From a checkpoint of a small transformer trained on Wikipedia: 3.87M parameters, 7203 steps.
Each number is 200 + 40 x the weight over the matrix's rms, rounded and kept within 0 to 999. Layers, rows and columns count from 0.

# layer 4 MLP gate, 448x160, rms 0.166, rows 129-186, columns 80-119
188,180,227,238,180,230,234,147,233,201,185,154,249,146,138,277,220,184,223,97,232,160,221,167,163,265,156,174,185,199,220,198,247,171,271,177,159,176,192,262
226,149,239,90,157,134,268,208,178,236,228,183,210,178,251,227,192,204,221,221,220,183,223,247,218,119,149,210,236,188,252,199,173,177,108,273,246,197,206,252
260,170,224,179,291,188,160,161,202,257,167,170,243,260,167,195,195,232,180,156,217,167,247,208,204,237,173,162,160,189,221,215,165,231,252,198,279,206,234,290
258,162,197,254,258,199,204,259,251,160,210,219,227,269,156,217,190,217,247,217,230,174,160,276,175,198,195,256,160,201,192,191,198,204,248,204,199,180,162,168
194,207,156,237,176,235,180,262,268,205,248,238,201,192,187,189,239,220,170,262,231,225,201,279,148,248,212,209,216,269,193,148,185,184,89,181,213,206,151,204
235,157,175,244,224,164,203,223,155,236,229,148,187,205,235,248,188,157,242,104,190,175,147,227,205,198,225,204,153,145,189,225,211,207,177,273,197,174,227,205
174,223,197,195,148,130,281,197,160,229,145,182,208,242,242,186,198,196,217,289,194,177,182,222,162,192,217,204,143,239,187,299,148,200,308,142,200,225,128,141
265,228,198,156,164,195,167,255,148,277,196,262,230,172,264,120,141,213,217,225,250,217,210,238,195,196,213,232,167,167,183,193,193,160,121,283,218,182,201,276
236,172,226,193,194,238,256,200,239,254,221,244,255,219,171,210,232,154,158,241,225,163,200,222,148,154,242,223,228,172,255,185,266,161,226,189,191,203,182,231
239,227,269,176,255,182,292,231,232,170,202,217,141,267,159,205,234,238,189,260,194,205,221,218,148,158,233,262,206,242,258,203,246,239,208,214,188,175,184,177
203,258,104,190,199,271,282,132,159,232,195,220,223,211,160,165,213,226,185,224,212,176,157,186,199,222,188,200,132,168,189,176,137,239,232,196,189,132,205,229
286,217,165,188,167,163,171,219,275,121,86,190,223,169,101,219,215,203,196,184,249,274,199,231,219,145,156,180,176,205,194,154,195,210,205,178,212,142,198,109
219,188,215,239,203,199,280,173,203,160,208,177,178,235,211,266,223,164,149,243,184,210,126,195,181,167,184,192,210,193,221,207,222,244,200,217,190,170,192,195
204,137,211,149,282,207,196,201,231,248,196,224,233,257,65,233,169,212,214,143,247,197,229,228,168,223,174,142,231,187,165,124,235,246,268,205,254,282,208,203
135,173,265,202,162,153,203,166,219,135,192,198,190,177,186,129,225,239,225,182,283,175,220,162,148,204,144,165,235,189,268,191,180,143,117,154,170,229,193,186
114,238,151,211,213,197,209,220,178,163,205,199,200,231,161,260,130,224,172,195,191,244,199,205,224,220,216,195,213,175,192,135,229,187,239,204,137,131,187,188
228,118,206,251,200,129,159,262,158,111,189,220,226,228,149,230,159,145,227,225,258,224,137,206,148,188,216,134,171,230,273,187,238,218,243,178,194,240,198,200
181,199,163,189,246,142,194,194,189,193,227,184,209,216,188,195,189,137,170,221,179,129,247,224,149,168,219,248,244,186,189,214,266,188,255,225,276,249,234,240
126,160,251,189,219,208,195,181,284,268,137,202,116,220,236,220,146,277,148,139,209,277,190,212,121,122,245,188,177,183,179,248,220,232,244,153,214,279,262,194
287,144,237,243,252,125,241,147,227,133,199,157,251,221,234,262,184,210,272,196,242,112,177,206,190,221,153,158,232,219,214,215,210,183,228,153,249,164,202,202
246,257,182,221,171,229,211,158,265,271,236,183,184,271,260,194,155,181,159,245,130,205,213,246,177,195,236,165,180,211,220,227,183,137,156,194,183,142,203,138
181,204,276,236,232,249,181,158,217,191,248,241,206,208,206,207,219,202,179,226,241,198,216,306,118,220,190,175,218,169,246,195,146,193,169,202,121,140,240,163
265,232,164,153,160,284,232,210,157,239,266,200,247,176,189,180,229,233,226,200,201,136,221,193,249,212,214,311,234,216,263,197,177,272,266,197,237,238,151,176
223,222,154,220,174,184,236,198,189,182,218,210,214,228,186,217,195,138,236,212,213,121,147,200,199,243,269,176,188,203,175,193,255,161,172,214,258,165,220,189
161,215,180,190,205,197,172,182,226,202,210,195,225,171,203,229,246,199,266,229,218,214,231,182,161,208,202,159,232,206,224,153,230,227,222,228,219,202,253,218
205,233,219,148,171,251,155,166,226,180,314,135,177,199,206,204,170,184,188,253,165,187,217,296,159,207,118,253,238,213,128,174,247,158,186,160,153,181,177,232
194,182,291,204,214,161,182,263,230,264,234,271,277,177,198,199,158,190,183,178,218,235,140,171,174,146,244,190,274,181,197,209,205,202,118,200,142,209,270,256
191,189,170,133,154,238,186,187,250,163,199,171,167,198,217,151,204,220,135,190,193,130,242,121,230,250,224,210,148,215,194,188,224,186,151,210,251,197,161,232
166,226,277,196,177,192,152,207,147,220,157,193,213,167,211,208,172,218,228,137,205,187,206,197,208,210,213,189,191,248,232,199,241,220,163,202,133,244,157,217
240,130,207,238,240,139,162,181,188,234,205,222,148,230,175,190,190,186,223,251,127,136,182,239,119,189,298,182,259,175,245,176,215,185,165,257,201,127,213,253
195,177,158,183,249,245,210,196,128,289,217,175,100,263,217,224,206,239,224,187,181,198,135,229,199,203,243,259,190,235,177,156,241,186,200,213,216,245,168,201
205,264,220,140,247,228,183,208,220,153,181,205,129,181,169,288,128,162,209,200,156,191,164,161,186,230,190,179,164,181,232,177,259,173,251,139,253,199,199,230
254,197,285,172,195,211,193,303,260,240,246,285,210,168,200,180,150,153,219,261,259,69,221,223,191,137,169,151,179,236,200,218,164,201,235,193,213,200,196,154
215,136,191,266,206,147,214,216,253,224,288,211,145,289,207,89,130,245,232,228,201,215,236,181,195,191,170,208,208,179,218,178,214,180,123,283,175,211,255,213
190,181,201,260,138,227,195,166,214,193,240,216,137,224,233,243,245,203,218,168,193,209,202,225,175,230,188,272,178,204,183,248,199,277,153,199,199,255,253,176
129,213,191,221,136,155,209,271,181,204,225,192,230,271,197,200,212,284,215,238,170,254,161,134,199,169,193,203,158,209,184,214,212,231,230,136,227,126,200,193
201,157,193,155,144,178,156,183,187,212,199,194,204,263,184,213,258,185,198,195,214,193,182,221,178,185,195,299,125,266,191,222,161,159,197,169,182,223,164,293
166,219,179,231,217,208,168,207,189,162,253,214,230,329,197,201,277,269,167,284,224,145,263,183,181,180,179,203,159,246,221,170,252,224,266,217,271,185,225,194
239,215,204,245,200,174,153,213,200,140,198,159,96,294,132,187,244,270,204,166,206,93,241,246,149,135,166,176,215,180,142,194,195,150,162,174,201,201,200,135
201,213,231,224,85,207,191,247,120,216,268,222,170,236,190,163,164,193,207,216,273,182,231,212,251,173,184,187,154,244,211,227,228,170,196,256,203,204,151,123
234,220,122,200,222,269,217,173,254,173,163,171,220,163,195,239,199,298,172,211,226,210,207,283,179,185,140,257,234,182,124,142,202,234,161,106,240,191,132,229
164,200,266,196,219,248,220,247,232,168,64,121,272,265,230,231,174,227,257,168,174,120,242,185,265,239,268,173,339,238,175,204,174,232,155,200,203,200,185,228
161,197,228,233,152,257,170,295,150,148,159,280,266,129,193,183,182,135,253,146,221,230,222,188,202,273,226,203,157,282,206,210,239,135,233,252,214,243,186,197
189,142,226,165,221,153,180,231,242,263,212,147,188,207,178,206,163,172,231,194,168,227,214,225,219,235,186,185,217,220,179,155,234,173,198,232,205,280,244,211
243,159,179,207,240,224,238,154,176,241,270,186,187,176,243,179,193,196,189,176,164,193,194,164,207,207,203,268,255,141,250,196,211,289,160,199,252,242,213,186
171,202,180,124,223,192,199,181,223,184,167,174,112,255,80,298,225,162,268,160,229,218,211,190,181,239,228,206,206,214,211,227,233,222,263,133,276,201,154,220
181,243,170,146,246,87,209,270,182,233,179,227,211,207,210,169,167,248,191,192,242,156,162,86,166,216,254,161,225,264,159,156,171,162,185,137,182,201,149,190
181,175,235,123,246,259,185,178,262,180,208,178,242,253,213,263,323,197,142,191,135,208,199,209,170,231,211,272,200,164,161,251,208,149,211,213,236,174,218,213
194,156,87,209,183,137,185,235,217,166,110,162,257,168,243,203,173,255,251,223,176,185,234,187,262,179,239,159,135,220,233,142,126,202,240,171,150,175,101,177
189,259,147,137,271,180,184,187,188,177,170,187,149,194,212,131,229,214,189,188,142,208,167,149,205,236,224,239,179,238,230,185,168,169,231,206,182,163,154,168
234,187,186,198,249,166,260,202,170,164,187,256,194,187,205,212,254,291,177,228,156,160,166,230,181,213,230,246,148,194,165,255,228,151,155,228,195,232,220,213
152,158,240,129,183,180,211,237,239,244,203,118,232,259,132,244,217,227,185,211,197,133,162,171,198,207,169,182,291,217,234,148,206,195,214,254,231,194,189,159
166,197,213,143,240,277,244,128,177,224,200,206,214,211,239,141,240,220,174,227,231,158,219,186,239,205,176,233,161,288,168,274,173,208,224,162,228,212,196,207
213,236,223,167,241,230,232,168,152,125,224,159,229,186,157,201,207,187,193,199,189,273,170,192,176,134,194,230,208,185,217,231,170,187,166,171,146,243,219,212
213,214,190,214,180,202,201,229,180,227,196,212,244,164,147,179,167,206,209,190,206,221,203,209,146,192,190,243,196,220,237,88,185,258,195,202,162,213,233,210
244,225,240,217,176,120,171,273,168,179,190,194,193,213,93,185,172,203,172,179,237,218,203,299,289,246,152,201,141,227,169,144,230,192,200,159,215,161,270,201
169,235,223,214,189,160,133,214,221,189,179,183,207,174,157,199,245,173,191,204,246,169,191,279,277,179,229,267,183,261,188,187,256,184,186,226,197,160,144,181
226,192,174,268,229,228,207,181,127,185,199,289,221,158,99,189,182,197,169,155,153,168,155,178,150,165,220,173,145,196,303,279,236,268,205,232,232,264,231,210
# layer 4 MLP up, 448x160, rms 0.174, rows 129-186, columns 80-119
200,253,192,204,189,182,150,268,148,172,214,212,230,240,135,252,161,165,150,208,175,272,159,213,203,221,130,203,234,256,185,183,179,207,201,168,203,232,150,216
184,227,181,229,211,259,180,245,209,207,211,177,278,174,199,204,275,221,204,185,172,140,198,209,206,219,218,169,206,148,254,206,185,252,224,221,190,189,148,145
186,194,242,238,205,192,192,142,221,229,188,227,233,233,207,208,257,190,201,124,182,167,252,170,100,145,271,168,209,181,241,249,209,233,222,158,184,265,203,224
167,247,271,225,258,233,227,138,224,195,199,147,287,223,198,203,208,286,181,228,247,277,160,175,174,134,316,207,218,182,239,150,200,207,219,158,196,239,180,163
226,232,156,136,198,208,251,192,158,209,219,188,200,272,128,135,182,162,200,191,143,199,191,211,224,118,206,220,204,246,165,234,145,161,271,254,262,212,230,205
223,233,145,173,212,302,280,214,238,133,191,178,249,241,147,151,152,211,267,123,158,208,209,160,180,166,146,239,262,196,171,263,255,131,195,169,177,157,243,241
255,160,201,115,209,173,163,229,183,215,241,227,185,311,141,208,186,219,232,215,229,205,237,177,150,266,165,222,223,178,224,188,218,185,154,225,211,266,201,235
192,145,174,180,203,186,271,250,272,230,174,255,213,245,245,142,237,197,201,213,158,211,123,170,229,194,204,215,295,173,138,171,180,235,157,178,161,182,136,248
196,232,92,167,141,216,204,167,180,111,155,166,178,271,229,221,137,218,217,249,202,187,184,262,203,263,192,235,187,196,237,179,181,205,248,188,222,205,238,247
247,240,278,158,220,151,219,201,208,184,228,215,262,252,192,253,214,199,200,208,172,220,202,205,273,182,223,171,170,164,230,157,192,200,173,234,177,167,189,198
201,155,157,244,200,139,130,233,192,216,273,168,241,209,136,140,232,214,191,241,263,207,157,186,202,214,229,257,301,159,165,165,185,155,305,212,156,210,231,183
221,194,210,252,203,158,190,145,210,135,221,160,160,230,211,197,187,201,201,252,209,232,125,147,227,160,187,178,217,246,222,181,192,227,213,161,176,199,156,225
181,255,248,190,170,164,228,161,154,155,238,197,185,242,206,202,209,273,221,251,196,121,256,196,213,157,176,193,153,187,174,189,309,192,266,124,145,153,223,216
201,278,176,217,147,194,177,268,248,253,184,148,145,222,146,125,232,234,217,184,186,229,91,131,239,201,190,250,229,167,164,230,203,220,219,220,228,152,129,255
170,176,141,201,188,228,211,213,172,293,207,147,252,231,260,189,215,142,215,290,235,269,223,251,257,215,141,235,196,258,147,155,235,162,234,220,252,222,203,263
215,223,93,203,215,181,222,159,183,179,160,165,216,152,159,174,245,233,202,253,243,264,179,151,197,206,182,179,205,155,174,164,230,193,125,202,236,271,242,214
197,214,216,245,213,200,239,227,238,237,222,244,191,160,258,203,178,209,272,150,239,197,202,221,162,162,242,119,278,71,192,251,209,170,151,294,172,221,156,193
197,238,175,171,238,258,292,200,126,160,173,240,206,208,219,224,95,231,237,223,152,185,162,207,280,209,206,221,173,145,244,203,175,266,245,256,200,147,135,174
144,201,211,228,196,214,211,232,264,205,188,224,177,164,266,194,167,180,237,179,162,234,244,222,212,185,140,225,159,225,182,221,231,205,180,222,154,259,170,190
252,242,187,114,255,152,224,230,224,257,289,175,203,208,154,210,229,155,135,258,221,124,241,224,216,287,213,141,224,175,255,231,266,61,125,207,216,231,172,238
248,157,232,161,228,239,180,217,194,138,130,163,231,206,184,178,149,87,229,219,184,213,189,278,145,205,255,189,307,254,207,234,235,196,171,215,202,190,147,139
166,168,184,265,169,146,172,197,200,182,135,147,208,171,166,254,190,209,182,192,192,221,177,269,164,73,225,123,178,191,238,173,255,167,182,152,226,177,233,169
188,242,208,166,183,210,193,233,221,191,234,190,216,202,175,160,255,171,246,267,174,181,228,180,167,191,261,281,207,181,144,251,265,213,212,193,191,241,50,237
169,238,169,228,237,193,242,176,150,155,250,198,287,190,173,163,200,225,212,135,147,218,192,233,202,220,176,259,174,186,247,226,165,215,167,176,181,205,208,157
184,203,162,193,188,169,186,204,160,234,197,205,175,173,236,235,229,174,233,224,237,153,156,180,221,198,157,178,175,173,191,276,251,175,232,199,212,208,245,236
229,247,178,247,261,205,238,169,186,254,180,218,105,191,222,224,220,133,209,188,221,182,133,229,152,171,191,180,223,209,181,205,192,235,167,189,202,176,305,227
147,169,250,294,166,211,178,225,189,226,111,214,235,205,203,283,167,222,237,174,195,213,159,219,237,236,167,139,222,161,233,244,229,273,239,182,104,270,170,268
166,192,227,218,206,211,189,192,185,244,217,159,207,209,211,207,191,214,207,215,209,223,211,237,174,176,161,148,214,154,234,210,184,163,184,192,170,161,182,199
215,159,238,182,167,254,259,186,218,235,260,164,188,228,185,206,231,185,196,172,209,199,258,227,280,209,213,258,174,219,246,192,242,251,276,238,193,209,159,252
247,155,172,220,209,164,234,228,215,229,187,266,158,276,196,262,182,116,254,174,253,169,235,195,165,193,192,164,222,216,247,175,136,166,219,214,205,172,212,168
196,230,176,183,257,145,151,239,231,190,236,235,199,216,178,149,192,226,223,170,201,308,215,214,173,181,225,150,103,210,261,211,169,208,233,187,183,198,224,209
200,281,242,230,181,215,151,187,180,131,97,219,153,222,225,230,204,254,184,235,208,201,273,184,181,226,175,258,171,244,148,264,215,181,139,188,202,174,213,220
285,248,219,254,209,186,140,237,247,245,213,159,166,223,228,221,234,232,172,228,223,203,127,174,173,196,270,208,272,176,153,139,220,220,148,174,192,212,117,134
196,157,279,266,259,203,123,184,245,197,242,199,224,205,161,176,244,291,150,166,197,198,230,214,179,174,165,134,142,239,199,216,183,267,200,208,157,221,154,251
128,157,128,175,220,243,236,237,257,233,169,161,185,162,137,209,154,191,225,262,200,180,203,204,283,175,162,192,202,165,169,150,120,218,119,263,219,155,217,227
249,154,145,241,176,184,157,248,97,157,138,214,276,233,180,186,239,179,235,243,163,158,207,190,140,191,260,213,241,192,178,217,181,229,212,173,167,227,229,219
200,233,204,232,196,167,188,150,215,163,241,248,238,240,246,215,235,250,205,233,280,263,204,134,174,220,96,183,226,236,202,285,229,155,214,181,176,219,187,156
231,209,172,156,170,209,181,186,183,212,227,218,234,210,181,187,237,195,196,209,173,108,161,185,151,225,161,167,189,236,215,208,218,242,164,260,190,189,193,190
228,210,193,185,303,153,239,176,125,165,245,205,174,153,240,232,230,188,280,180,168,195,215,148,195,128,213,206,159,181,192,217,179,232,116,165,169,211,190,193
204,222,166,184,276,218,233,162,137,213,227,278,242,207,145,234,167,222,215,183,177,202,249,217,194,188,204,211,134,130,189,220,201,189,188,166,265,222,177,154
231,192,172,161,222,234,201,229,165,225,279,246,208,247,167,203,208,237,266,234,224,211,136,168,122,233,198,288,233,216,167,236,172,200,268,131,219,176,155,238
154,184,253,233,225,221,235,148,112,192,188,229,217,241,137,185,266,147,144,247,218,326,220,223,193,156,225,311,118,155,157,225,236,170,185,213,167,176,186,187
202,256,290,240,146,250,219,179,203,263,216,159,140,194,245,196,153,218,197,194,185,156,134,263,180,162,183,148,198,210,168,287,233,199,217,160,217,200,194,206
210,177,164,172,237,137,175,139,210,220,245,208,140,167,258,238,223,181,210,160,240,168,108,249,167,192,175,175,191,188,191,211,279,189,310,155,237,192,174,213
120,167,191,184,215,224,274,198,146,177,267,294,163,229,221,142,157,186,156,161,229,151,172,234,258,212,198,129,208,190,269,199,159,260,218,213,266,180,201,140
214,186,174,190,180,208,134,152,187,142,149,212,186,226,197,164,134,145,229,218,191,264,184,170,198,175,177,252,149,215,173,147,219,169,277,225,239,192,257,185
165,170,152,180,212,203,187,257,182,218,236,191,202,159,237,120,237,238,212,194,178,98,159,198,192,125,242,188,215,192,178,177,193,178,244,131,265,227,179,139
192,189,211,252,97,246,163,167,145,181,223,242,260,211,206,145,153,177,208,150,191,284,213,172,219,209,182,188,260,233,160,288,143,224,193,158,216,201,165,193
236,128,186,188,101,249,189,192,187,181,241,208,172,187,177,196,186,156,188,191,247,210,135,201,135,186,137,182,298,185,184,163,197,191,184,179,159,189,237,193
229,205,229,202,195,158,195,220,215,204,169,249,137,246,185,164,215,245,261,207,243,145,191,172,138,233,182,202,234,156,158,189,209,251,242,240,207,199,216,190
162,152,158,190,218,234,152,101,274,204,257,233,211,168,185,200,231,147,122,204,225,166,257,244,256,253,153,117,192,297,267,213,223,164,215,164,230,264,114,161
188,134,218,134,219,118,216,101,216,197,197,198,276,236,184,213,164,179,130,183,236,190,277,205,152,228,98,156,165,274,181,240,212,226,216,174,287,236,129,239
183,150,190,217,197,148,243,226,253,160,198,181,197,141,216,177,193,151,236,172,148,217,166,223,186,231,165,269,221,227,171,241,209,266,211,170,199,162,123,246
211,195,196,178,331,201,216,242,164,90,166,153,201,226,211,178,200,232,176,211,150,243,236,189,165,234,142,253,236,183,210,195,156,199,238,195,225,208,258,222
193,254,178,229,208,145,157,187,185,192,239,193,198,203,148,190,202,182,204,179,206,249,236,150,233,197,200,169,188,180,207,192,200,204,218,199,231,178,178,185
123,215,228,164,203,277,238,172,188,199,86,201,163,211,278,228,231,225,272,252,153,235,141,159,213,217,163,224,218,241,175,178,215,178,250,187,188,293,137,219
196,151,134,194,180,267,302,147,204,223,217,252,237,230,189,217,152,158,206,212,177,201,199,181,127,194,248,214,215,188,220,257,199,179,248,183,203,253,158,249
220,159,116,164,282,220,157,218,269,119,186,154,213,226,160,193,175,192,249,162,200,220,212,160,128,255,134,233,252,190,178,147,233,179,172,209,167,190,218,132
# layer 4 MLP down (transposed), 448x160, rms 0.488, rows 129-185, columns 80-119
219,185,141,169,177,214,187,213,209,250,175,156,210,167,202,168,174,129,208,192,130,268,193,167,108,272,184,165,196,160,212,220,172,188,192,178,272,163,205,206
131,155,230,159,227,172,176,135,164,257,158,166,202,233,139,240,236,200,149,213,157,111,201,174,256,181,199,140,208,231,183,220,160,197,197,203,221,211,205,162
202,149,276,242,201,213,134,203,184,158,203,170,194,252,156,188,229,188,265,182,189,251,239,173,188,172,165,256,239,220,137,182,243,196,230,203,163,223,164,215
123,144,220,104,225,221,249,162,136,219,200,211,212,217,217,180,158,173,217,175,178,218,184,176,235,298,229,170,213,210,223,192,128,223,199,149,234,158,202,257
161,169,231,229,184,183,215,231,208,185,250,190,225,240,183,181,228,186,190,209,146,259,190,239,188,292,187,263,210,214,156,165,185,239,197,208,230,246,214,149
165,225,275,209,146,151,172,229,198,187,152,124,273,214,172,191,165,156,232,191,269,189,220,175,217,210,206,212,216,194,265,211,198,73,229,194,275,200,185,214
190,149,221,186,198,205,189,203,195,198,160,236,210,279,80,137,139,165,115,180,222,185,166,245,124,277,199,175,235,263,194,220,242,225,239,211,144,190,151,196
201,286,193,221,168,287,187,140,165,146,274,165,218,214,231,219,204,226,241,209,186,163,115,184,174,207,245,297,225,265,245,194,242,168,207,199,213,138,196,218
174,224,170,185,171,187,194,211,179,182,183,234,162,160,295,155,200,119,180,229,181,157,233,122,204,214,196,207,208,261,191,127,233,206,186,215,208,127,192,226
216,183,231,156,239,264,193,240,184,257,145,230,218,262,210,210,180,167,189,178,177,266,186,178,209,160,156,239,277,187,134,233,154,171,263,209,192,214,223,248
278,178,221,193,227,177,201,236,213,168,194,206,235,227,241,195,182,239,253,180,172,305,215,254,226,205,177,191,166,191,111,177,219,179,246,227,186,232,246,171
180,286,251,180,215,206,208,212,204,185,216,143,215,199,268,167,160,168,162,228,160,192,172,204,196,157,270,212,217,201,217,169,145,263,216,191,258,201,238,226
249,242,224,202,224,244,236,182,224,264,213,246,105,227,209,199,185,213,252,208,195,225,136,191,242,268,236,97,195,232,228,175,195,136,251,174,184,214,170,217
180,125,208,142,146,194,205,169,239,188,137,175,255,230,148,128,239,196,232,182,168,212,182,136,189,197,211,211,234,221,220,192,168,147,197,193,166,199,117,233
250,266,259,125,240,169,189,215,209,226,240,166,260,160,266,158,178,168,136,145,203,127,192,205,249,179,236,217,111,196,160,208,180,142,207,208,232,176,186,189
135,258,170,144,188,242,203,174,165,179,195,267,159,192,265,292,128,204,201,194,198,247,93,222,200,215,209,187,201,207,153,219,197,214,219,229,274,247,128,228
191,188,177,217,248,228,214,207,200,276,214,198,234,144,258,244,199,201,210,154,210,218,224,190,247,262,142,147,203,135,167,244,104,244,276,194,161,184,217,180
182,310,160,154,119,200,181,203,181,239,164,183,199,167,278,178,182,206,195,157,213,219,127,228,240,204,179,167,209,180,159,148,164,185,223,215,200,127,190,248
115,194,177,230,167,210,230,191,135,274,235,223,172,214,156,221,164,202,133,226,187,177,251,206,238,207,207,233,235,293,192,147,226,264,178,214,184,161,195,186
208,213,188,178,179,206,176,227,186,259,244,187,181,169,153,304,285,190,205,217,172,154,161,197,310,301,135,139,311,202,215,196,302,146,126,223,243,148,190,132
241,189,139,200,204,135,232,224,228,205,102,248,257,220,145,191,152,219,215,169,206,273,168,202,198,134,159,174,255,170,238,255,112,197,179,185,180,219,220,240
219,228,142,187,190,274,161,182,244,198,195,277,196,195,175,251,155,192,148,213,174,246,109,215,197,220,196,207,127,167,219,242,151,238,145,138,211,202,209,160
213,210,115,177,222,186,177,232,259,217,246,196,153,176,230,185,167,194,197,156,132,294,157,270,201,186,194,193,179,158,167,248,196,287,243,190,189,182,274,262
237,149,219,218,155,219,182,184,304,178,223,251,236,203,163,139,203,158,251,187,130,255,244,233,181,196,204,222,222,191,196,177,208,241,189,294,193,235,242,111
170,245,175,254,181,207,201,214,174,227,250,121,136,274,222,208,160,199,205,202,198,181,199,186,152,170,205,185,177,177,243,157,204,174,119,211,220,232,194,207
171,151,225,153,203,272,176,157,234,155,303,175,263,176,253,222,272,284,163,241,239,218,236,201,286,205,207,217,213,184,171,187,206,156,210,214,213,206,170,211
183,167,285,221,278,221,227,258,220,248,145,208,303,196,174,143,161,195,207,183,162,179,85,143,180,133,119,220,232,152,187,199,161,249,161,182,186,180,209,227
213,165,221,119,178,202,226,193,198,178,181,208,185,231,205,179,202,264,193,236,148,174,202,182,165,234,209,141,204,217,165,184,179,207,186,219,208,221,170,207
168,270,167,160,180,170,174,207,221,203,206,221,209,274,155,237,206,249,191,229,245,164,178,170,224,206,161,204,186,227,215,141,151,180,273,176,174,169,126,225
186,171,199,186,276,208,141,255,266,185,194,234,179,260,287,197,200,249,283,186,169,131,221,257,163,170,183,126,128,221,199,284,178,195,222,190,253,172,175,105
226,206,185,227,177,225,206,246,265,274,194,235,213,190,228,244,238,203,223,177,100,248,185,211,175,222,199,213,164,207,231,186,227,205,210,195,194,197,231,212
196,185,192,167,152,216,198,160,250,155,181,198,159,212,181,259,196,161,235,280,189,227,210,172,140,238,205,208,272,140,215,192,195,197,181,159,174,215,167,288
272,204,149,222,246,282,194,143,151,189,206,169,253,185,175,292,184,232,238,218,185,302,166,237,128,291,285,179,187,196,235,190,218,178,281,260,96,248,224,198
208,242,107,259,256,240,129,215,158,296,180,190,184,198,124,215,207,252,199,209,249,198,211,152,248,188,176,142,253,292,253,228,216,263,214,213,171,172,120,223
162,201,250,96,172,184,167,151,169,177,249,133,148,247,231,227,122,245,153,252,302,192,166,205,192,169,196,174,189,261,223,217,223,267,212,198,220,269,199,212
209,198,216,107,230,152,166,170,296,144,168,204,251,179,224,141,257,219,215,163,188,153,256,192,226,170,174,187,159,226,126,202,79,212,178,218,193,183,202,187
198,202,220,179,171,174,262,158,212,163,236,138,208,170,208,208,185,207,152,206,133,252,144,102,95,216,202,227,101,197,266,272,206,157,152,207,132,171,174,135
139,222,213,221,129,197,205,233,175,228,137,200,230,200,200,188,157,212,242,194,182,178,219,193,251,272,185,239,160,281,221,182,251,172,239,275,193,187,129,215
217,167,206,212,209,261,187,170,231,270,198,214,189,260,191,195,186,236,233,230,190,222,199,194,193,152,212,146,218,204,183,159,235,132,188,163,173,187,220,202
224,303,196,243,246,169,212,166,164,217,176,123,165,201,225,234,198,131,172,170,189,181,222,224,193,254,230,229,229,185,247,218,190,189,162,161,177,252,188,243
181,239,169,226,149,206,209,151,216,221,161,183,224,158,169,233,228,170,204,160,242,175,149,185,206,235,193,164,157,184,210,164,168,256,208,230,290,163,191,221
164,163,163,216,174,300,194,228,211,203,199,212,142,187,259,174,162,147,228,231,198,190,239,272,184,221,224,228,115,216,219,170,196,200,232,184,176,154,270,170
222,194,231,204,220,209,255,133,255,191,137,102,171,155,219,172,193,220,204,174,190,222,144,147,200,193,214,184,172,178,235,237,167,247,183,181,229,177,198,191
216,193,157,165,155,176,203,288,214,157,216,232,208,217,215,250,210,222,142,230,172,238,247,209,219,152,211,253,239,279,192,159,152,199,237,246,174,214,196,151
230,154,236,193,241,240,225,259,251,154,166,143,160,187,152,133,177,260,151,207,148,202,258,300,199,154,225,162,199,217,169,225,203,205,223,176,154,223,179,269
159,97,229,217,201,118,229,168,189,211,192,240,207,178,186,231,182,281,226,277,196,238,202,204,151,236,208,128,221,212,192,193,159,152,143,198,147,116,182,222
223,190,136,210,135,207,177,278,153,233,235,211,177,218,233,257,156,194,258,135,191,223,192,289,200,254,216,152,193,173,230,219,154,179,149,154,202,161,118,231
191,225,199,166,196,162,180,181,193,234,247,148,141,295,176,158,252,191,252,155,239,131,221,187,159,173,236,196,179,238,184,88,222,221,177,225,187,171,238,174
215,160,248,192,211,192,197,215,208,92,173,125,170,196,209,176,191,287,157,191,166,165,258,185,170,175,170,168,239,224,210,191,166,104,278,238,162,217,199,129
198,169,177,192,214,107,167,177,209,231,172,158,213,243,227,229,219,221,285,157,200,200,215,168,189,191,235,132,214,193,213,225,193,170,221,236,182,165,202,199
178,158,161,129,151,201,275,160,207,181,115,194,248,164,201,226,230,194,139,196,211,212,159,171,170,140,183,244,158,193,213,162,216,212,239,271,155,130,214,204
214,178,177,195,209,158,316,208,210,277,207,157,139,185,229,234,154,152,201,184,201,189,256,224,177,252,107,208,146,182,116,142,206,168,167,193,190,206,220,204
207,231,200,202,49,254,168,159,202,202,164,212,155,240,184,264,172,167,140,204,193,177,227,183,221,160,248,152,208,158,285,165,239,191,184,209,161,189,181,158
232,173,191,237,260,148,203,273,239,124,206,180,180,144,197,302,167,236,186,218,197,177,148,241,196,173,158,164,189,204,193,196,191,220,216,104,211,228,227,173
234,204,208,221,161,205,196,161,233,164,183,175,170,232,182,188,240,189,200,246,183,218,197,230,213,233,189,188,164,135,181,236,165,219,184,143,185,230,178,233
185,151,201,197,244,187,181,157,211,233,233,199,214,193,219,205,158,231,162,221,203,170,248,184,271,188,211,151,208,170,217,154,143,146,326,265,174,171,257,200
136,173,241,173,213,173,174,241,227,168,233,116,181,173,187,230,172,210,196,259,162,286,206,144,205,157,170,145,248,137,277,206,161,171,183,171,154,156,212,227